From a checkpoint of a small transformer trained on Wikipedia.
Size: 11 layers, width 320, 5 heads of 64, vocabulary 16384, 23.1M parameters.
Architecture: RMSNorm before each block, rotary positions, untied embeddings.
Each number is 200 + 20 x the weight over its row's rms, rounded and kept within 0 to 999. Layers, rows and columns count from 0. The size before them is the row's rms in percent of the matrix's.

# layer 2 MLP gate, 768x320, rms 0.107, rows 100-150, columns 256-319
097,211,192,192,224,205,216,178,199,196,215,223,236,234,209,225,212,194,170,195,205,223,191,216,191,216,214,185,222,184,207,203,171,195,180,183,200,203,202,194,248,164,186,174,197,225,239,199,205,221,182,233,188,198,201,232,182,220,229,199,243,184,202,199,234
097,155,226,176,221,205,177,189,235,204,175,187,179,228,185,196,217,184,188,181,190,210,184,179,207,183,225,182,173,178,174,185,181,219,188,168,185,196,175,178,230,209,180,198,165,227,192,177,199,190,200,197,182,217,211,201,224,161,183,204,247,192,174,214,212
103,172,213,216,179,189,202,192,201,194,145,203,215,156,186,182,240,236,173,173,172,198,181,197,210,164,228,230,213,193,213,198,191,248,211,188,209,170,219,174,200,179,171,193,191,220,249,203,190,180,188,182,203,241,196,157,174,212,201,195,173,219,221,186,210
103,186,191,213,205,170,174,224,203,239,169,209,185,201,201,203,253,227,201,174,150,195,191,209,212,232,192,182,167,229,205,193,187,183,193,197,203,200,194,189,228,175,198,188,201,201,232,190,189,198,215,232,190,207,182,174,196,175,195,221,198,175,189,165,198
093,202,186,204,229,233,178,196,195,193,181,200,171,150,176,196,170,177,187,212,216,204,186,194,173,236,190,210,183,167,201,202,198,203,208,194,188,201,217,198,188,206,217,227,184,190,204,177,205,231,202,207,190,227,188,225,204,216,210,196,207,191,203,209,239
100,192,188,202,173,205,173,189,222,183,221,182,205,190,203,192,219,205,201,231,166,188,182,179,171,189,208,200,205,198,184,153,165,190,207,191,188,196,196,185,198,208,211,218,205,196,177,181,227,186,186,205,208,239,240,197,206,186,207,180,188,182,173,185,178
104,196,196,178,182,192,200,178,180,169,217,185,182,194,191,194,253,191,218,198,175,187,226,214,229,191,161,184,204,175,206,223,224,207,204,211,220,216,197,199,192,227,185,185,169,246,236,196,216,204,208,228,200,210,210,206,192,234,188,206,220,240,204,197,241
106,143,195,209,221,187,215,197,230,204,234,204,206,217,189,217,220,204,191,214,224,190,198,151,191,208,192,187,209,226,199,207,186,171,195,205,177,206,206,159,183,212,214,236,226,171,207,192,175,233,187,232,178,213,253,208,197,196,162,238,194,212,207,211,188
103,174,231,213,189,213,184,188,232,215,200,177,192,215,206,174,217,182,208,201,205,218,201,161,207,200,219,191,183,177,161,222,203,208,193,199,218,159,187,210,188,167,185,175,172,232,233,202,237,210,221,197,199,217,207,208,203,223,168,213,184,189,201,237,208
097,224,182,192,200,210,199,176,176,225,184,194,240,188,198,213,222,219,200,197,226,212,209,185,237,199,233,225,165,158,207,217,184,241,174,175,228,193,220,216,181,184,209,184,173,174,211,180,210,152,182,183,202,188,223,229,204,221,208,217,195,243,211,200,180
098,190,185,183,180,235,175,223,202,199,172,187,190,213,185,196,189,211,203,184,217,213,181,158,206,208,231,184,207,181,210,186,207,199,226,220,213,249,202,194,186,211,175,190,224,226,177,177,197,226,229,181,192,223,211,159,233,157,199,193,174,177,211,174,203
098,219,187,209,189,220,180,219,169,214,181,192,189,205,182,208,169,199,191,187,224,201,192,194,237,201,226,197,140,189,187,176,177,177,188,186,201,190,207,182,164,215,170,188,220,235,214,219,184,195,220,208,214,202,208,213,189,178,166,219,190,220,185,220,206
108,174,201,168,200,198,199,223,159,203,191,188,221,204,190,195,220,201,189,191,195,185,223,197,235,197,193,200,188,178,208,157,202,160,193,227,201,212,187,204,222,184,201,205,186,182,217,182,164,190,183,208,196,197,194,214,208,199,173,211,216,188,182,224,197
096,212,229,234,225,181,223,201,223,184,235,213,170,203,194,183,196,194,196,215,203,186,189,207,194,199,224,180,197,190,208,189,200,189,198,215,178,192,235,195,171,208,177,198,180,197,211,206,204,223,199,221,182,186,237,179,205,180,228,195,190,147,181,236,203
097,224,225,198,184,174,212,241,180,173,201,218,215,183,223,164,238,169,189,203,190,194,195,197,211,224,200,232,183,223,202,181,211,217,175,202,205,193,205,206,219,171,198,227,151,221,210,212,192,192,194,168,195,200,227,224,222,201,179,224,228,216,201,200,196
100,202,218,211,255,173,174,194,175,210,206,184,183,208,175,198,222,196,183,199,225,198,215,224,181,179,185,183,192,225,178,189,185,184,183,189,214,180,208,208,247,182,208,156,189,202,182,192,191,199,175,215,222,214,198,230,156,158,157,197,238,197,179,189,186
102,187,167,192,227,182,183,218,192,190,226,188,155,188,198,233,239,233,194,212,192,202,186,227,204,252,179,198,247,209,205,200,190,229,211,177,209,184,220,142,189,245,198,191,209,224,195,188,219,216,200,209,226,196,204,209,216,221,192,186,215,213,221,202,221
101,194,162,208,214,176,223,192,211,211,210,196,194,206,220,197,216,221,199,216,166,196,146,203,168,181,147,200,216,201,170,203,175,226,202,169,167,195,199,177,181,208,214,185,203,208,212,192,192,216,194,218,197,215,229,226,216,193,196,207,225,210,221,219,200
101,213,222,233,211,189,196,205,245,189,158,230,208,209,228,225,174,187,193,194,177,209,188,219,174,215,225,198,192,231,240,161,195,179,180,211,175,188,208,205,203,234,198,230,228,210,177,178,226,238,219,156,192,169,220,242,204,183,209,199,209,197,180,201,203
099,223,221,197,186,156,182,211,180,184,216,211,233,202,182,212,175,194,200,176,219,197,208,251,211,152,167,168,229,226,167,186,189,198,167,206,155,188,233,217,200,194,176,212,182,176,201,176,203,219,206,204,229,216,219,208,213,213,217,237,197,196,224,201,167
102,185,206,174,196,158,214,177,192,212,168,192,216,237,205,201,195,202,221,206,206,209,195,203,200,231,189,196,227,220,213,212,142,173,174,228,187,173,188,207,212,216,203,225,170,182,207,185,192,216,217,209,214,221,190,211,226,230,189,214,222,207,202,213,241
098,215,233,191,231,188,207,211,242,177,199,192,221,205,206,234,197,194,201,196,219,226,203,204,195,190,253,155,201,187,219,217,175,247,151,176,212,229,243,190,216,190,204,161,170,204,191,175,190,212,195,171,182,252,172,210,168,195,249,228,179,179,196,224,222
099,182,234,171,223,165,153,177,207,180,204,181,173,172,226,178,188,187,228,194,168,180,178,207,184,181,219,174,224,206,198,209,201,222,180,171,223,181,222,213,169,197,223,184,210,203,208,222,230,215,224,184,208,196,192,205,206,202,197,190,211,179,227,247,202
097,207,238,201,193,213,232,201,218,209,232,209,202,200,205,221,169,167,207,174,194,181,174,203,203,175,205,205,210,194,245,192,239,196,228,207,207,212,194,210,210,203,164,205,209,201,194,170,205,211,198,213,183,196,197,236,217,165,218,188,174,233,189,189,236
101,196,191,181,197,175,221,204,152,210,217,198,190,188,219,169,184,206,184,211,175,166,202,214,161,215,162,169,220,212,160,164,186,212,195,180,220,180,210,217,184,213,196,199,159,197,186,180,194,206,214,215,252,226,199,201,186,193,179,220,233,176,171,265,217
107,177,217,195,206,217,202,179,187,179,167,212,178,209,202,197,223,203,205,226,206,207,199,199,202,204,219,207,216,168,228,205,182,219,189,189,178,214,199,190,214,218,256,204,207,213,207,204,214,195,222,213,204,234,211,173,216,209,206,196,205,175,202,156,246
099,207,185,195,199,206,180,176,221,195,192,186,237,237,246,189,194,195,175,188,173,187,192,195,215,184,217,154,226,192,174,265,194,233,235,185,211,236,164,157,198,215,202,177,200,202,214,180,204,164,202,193,170,184,217,200,185,222,190,209,208,174,224,211,193
105,176,198,209,212,210,168,182,195,179,175,225,192,218,242,172,206,222,194,196,160,177,217,200,210,220,184,210,185,212,166,157,201,222,196,188,199,217,204,209,196,209,202,182,184,195,224,198,175,210,181,180,199,217,204,219,230,194,213,203,173,219,181,189,210
099,169,212,207,217,203,174,176,234,211,177,206,217,191,167,159,247,203,233,155,196,206,187,218,230,194,189,160,202,224,217,227,192,206,164,212,217,225,162,205,176,198,192,226,186,207,215,215,219,168,217,231,218,228,181,226,189,189,174,196,195,183,178,195,193
099,148,167,184,205,150,217,208,168,171,194,192,254,204,208,168,176,216,197,195,202,220,211,161,195,186,191,201,177,189,206,189,217,188,225,208,207,216,201,176,202,194,207,191,177,211,197,192,191,206,198,218,173,212,196,190,170,224,196,191,191,198,218,208,177
100,178,220,205,206,198,219,155,183,196,155,193,214,185,207,225,168,210,183,206,209,210,183,153,217,213,210,191,157,183,197,178,205,181,182,240,171,185,189,176,199,186,181,244,178,211,187,168,178,179,168,222,160,159,180,211,221,205,205,212,188,183,225,217,180
098,201,203,178,205,177,202,222,214,198,182,178,213,210,242,182,213,178,210,202,187,208,150,252,222,221,200,192,221,164,184,198,224,223,172,206,178,167,187,186,208,210,231,215,192,220,236,203,181,205,225,211,182,176,195,234,187,246,172,181,212,213,193,219,171
097,181,240,220,199,175,210,230,219,198,195,218,214,228,167,206,205,217,237,217,229,186,256,205,196,176,182,197,167,186,222,188,196,190,213,173,202,189,242,235,173,198,181,201,164,229,200,195,205,219,169,193,190,207,197,202,225,191,180,206,195,207,172,204,235
101,189,234,189,231,188,223,226,210,172,169,197,201,186,228,211,216,197,193,212,229,181,151,181,219,195,214,194,203,204,183,195,198,213,214,198,225,209,219,185,194,210,149,198,183,228,247,196,195,192,211,212,202,198,217,239,219,218,187,191,200,196,164,226,204
088,212,218,188,202,198,197,239,211,180,214,184,195,212,233,199,184,184,189,197,201,220,225,204,191,183,242,196,187,187,201,205,215,198,201,178,181,197,166,194,181,192,195,203,203,195,183,200,207,171,223,228,161,151,190,161,189,199,195,228,185,191,213,202,217
098,224,206,241,208,233,161,222,177,186,207,223,163,198,234,227,235,209,182,207,203,184,200,188,193,209,186,208,225,183,195,222,185,192,216,170,193,182,174,190,182,180,184,195,215,203,200,219,201,177,200,159,192,233,167,199,182,184,232,187,187,185,190,214,228
096,230,182,215,184,189,170,205,203,229,254,235,187,189,201,185,174,210,184,192,210,173,180,199,203,213,198,220,186,208,231,203,183,223,246,225,178,207,191,187,242,206,194,173,173,164,178,218,241,204,198,188,207,191,205,242,202,218,166,193,215,160,225,216,219
104,190,183,201,208,193,235,230,228,223,256,196,223,208,220,165,228,216,160,216,192,217,178,184,175,205,192,180,206,214,180,191,203,211,236,199,242,213,199,200,210,196,186,180,192,198,237,182,193,232,210,191,216,229,191,192,218,195,184,260,209,224,199,197,200
096,194,212,178,201,212,175,195,203,204,217,147,234,196,189,204,180,177,201,218,216,211,157,202,177,184,219,224,209,232,200,194,175,232,218,204,208,171,170,197,185,215,254,223,213,202,195,182,217,181,199,218,209,189,155,218,181,236,186,205,199,149,191,213,208
090,200,179,211,181,200,179,213,180,222,248,228,175,162,178,143,193,229,225,208,197,211,193,196,221,172,182,167,220,186,220,205,181,193,218,199,152,193,179,226,196,232,234,207,172,187,160,186,199,188,227,177,219,192,190,169,209,217,169,220,225,198,247,189,192
098,197,160,146,225,199,183,260,180,187,202,208,179,152,191,235,195,201,166,223,201,178,244,184,207,194,193,199,194,212,184,215,169,189,204,200,237,211,175,212,186,212,163,219,218,218,166,225,201,171,186,187,204,190,206,211,211,235,191,185,214,190,190,179,203
102,179,216,160,174,240,190,181,238,202,183,210,216,212,184,226,239,233,191,194,184,182,196,217,224,210,202,164,225,208,177,231,179,191,212,215,184,248,190,169,194,258,208,210,197,170,206,233,196,192,190,199,186,204,212,180,216,209,208,207,214,224,188,187,187
102,174,196,199,192,190,183,172,207,204,227,227,188,238,182,154,178,177,181,202,199,193,209,185,191,181,195,227,222,199,201,216,220,174,177,206,169,189,190,244,227,237,200,177,190,229,208,184,184,172,226,165,219,202,180,200,212,191,164,209,193,209,169,191,220
100,191,231,179,174,183,171,185,213,212,193,226,230,198,183,177,199,167,243,169,178,229,211,193,237,190,180,173,176,190,182,178,177,219,211,187,149,220,162,202,214,149,200,179,208,209,176,198,207,231,208,214,181,217,186,220,188,204,185,210,227,198,254,236,192
105,209,172,155,219,202,172,176,190,204,210,243,202,189,186,207,207,181,196,204,180,232,224,175,177,141,232,208,182,165,179,189,259,203,231,177,204,222,173,190,175,223,207,206,201,186,207,207,215,207,206,188,207,197,209,197,208,214,172,246,182,191,184,205,210
105,219,196,215,189,203,223,204,213,187,231,177,175,198,179,218,194,225,218,216,216,224,168,175,187,164,200,221,217,189,174,219,236,161,187,204,177,190,206,215,214,203,179,213,206,219,217,189,209,177,223,171,212,211,223,214,222,198,160,207,184,204,195,202,218
100,194,205,214,189,180,186,181,208,197,212,232,209,191,216,196,215,203,234,196,185,210,184,196,211,230,217,182,211,205,187,203,188,187,187,202,189,234,177,181,218,183,196,189,202,210,192,246,173,174,248,169,205,207,252,200,215,199,178,210,211,222,188,220,206
102,223,164,228,186,190,212,187,194,199,224,212,211,201,222,194,172,205,189,216,201,237,225,210,164,171,189,220,211,212,202,185,235,200,156,171,191,177,206,205,238,193,183,205,197,219,167,196,212,226,218,179,193,217,202,179,198,220,199,226,191,194,192,214,186
101,196,206,219,195,158,163,185,212,224,201,221,165,210,232,197,205,194,197,194,214,217,217,222,205,160,204,246,218,191,168,198,194,222,210,210,193,209,173,219,243,201,224,179,182,213,207,217,197,196,198,206,201,229,173,203,212,204,181,180,217,217,173,209,200
097,197,197,198,191,194,211,189,195,215,217,205,223,202,204,201,214,183,222,152,164,235,174,196,182,196,175,205,201,168,211,178,210,199,219,197,194,225,187,187,204,184,191,195,201,209,204,185,183,152,245,201,205,197,195,199,209,227,163,201,183,210,186,224,189
099,224,181,207,224,187,189,211,203,213,237,215,186,185,190,195,173,181,199,204,188,206,189,238,209,209,200,208,149,184,205,214,208,204,232,222,206,188,187,223,187,213,171,202,197,166,244,219,181,156,199,215,198,217,198,200,177,197,178,190,187,203,196,190,235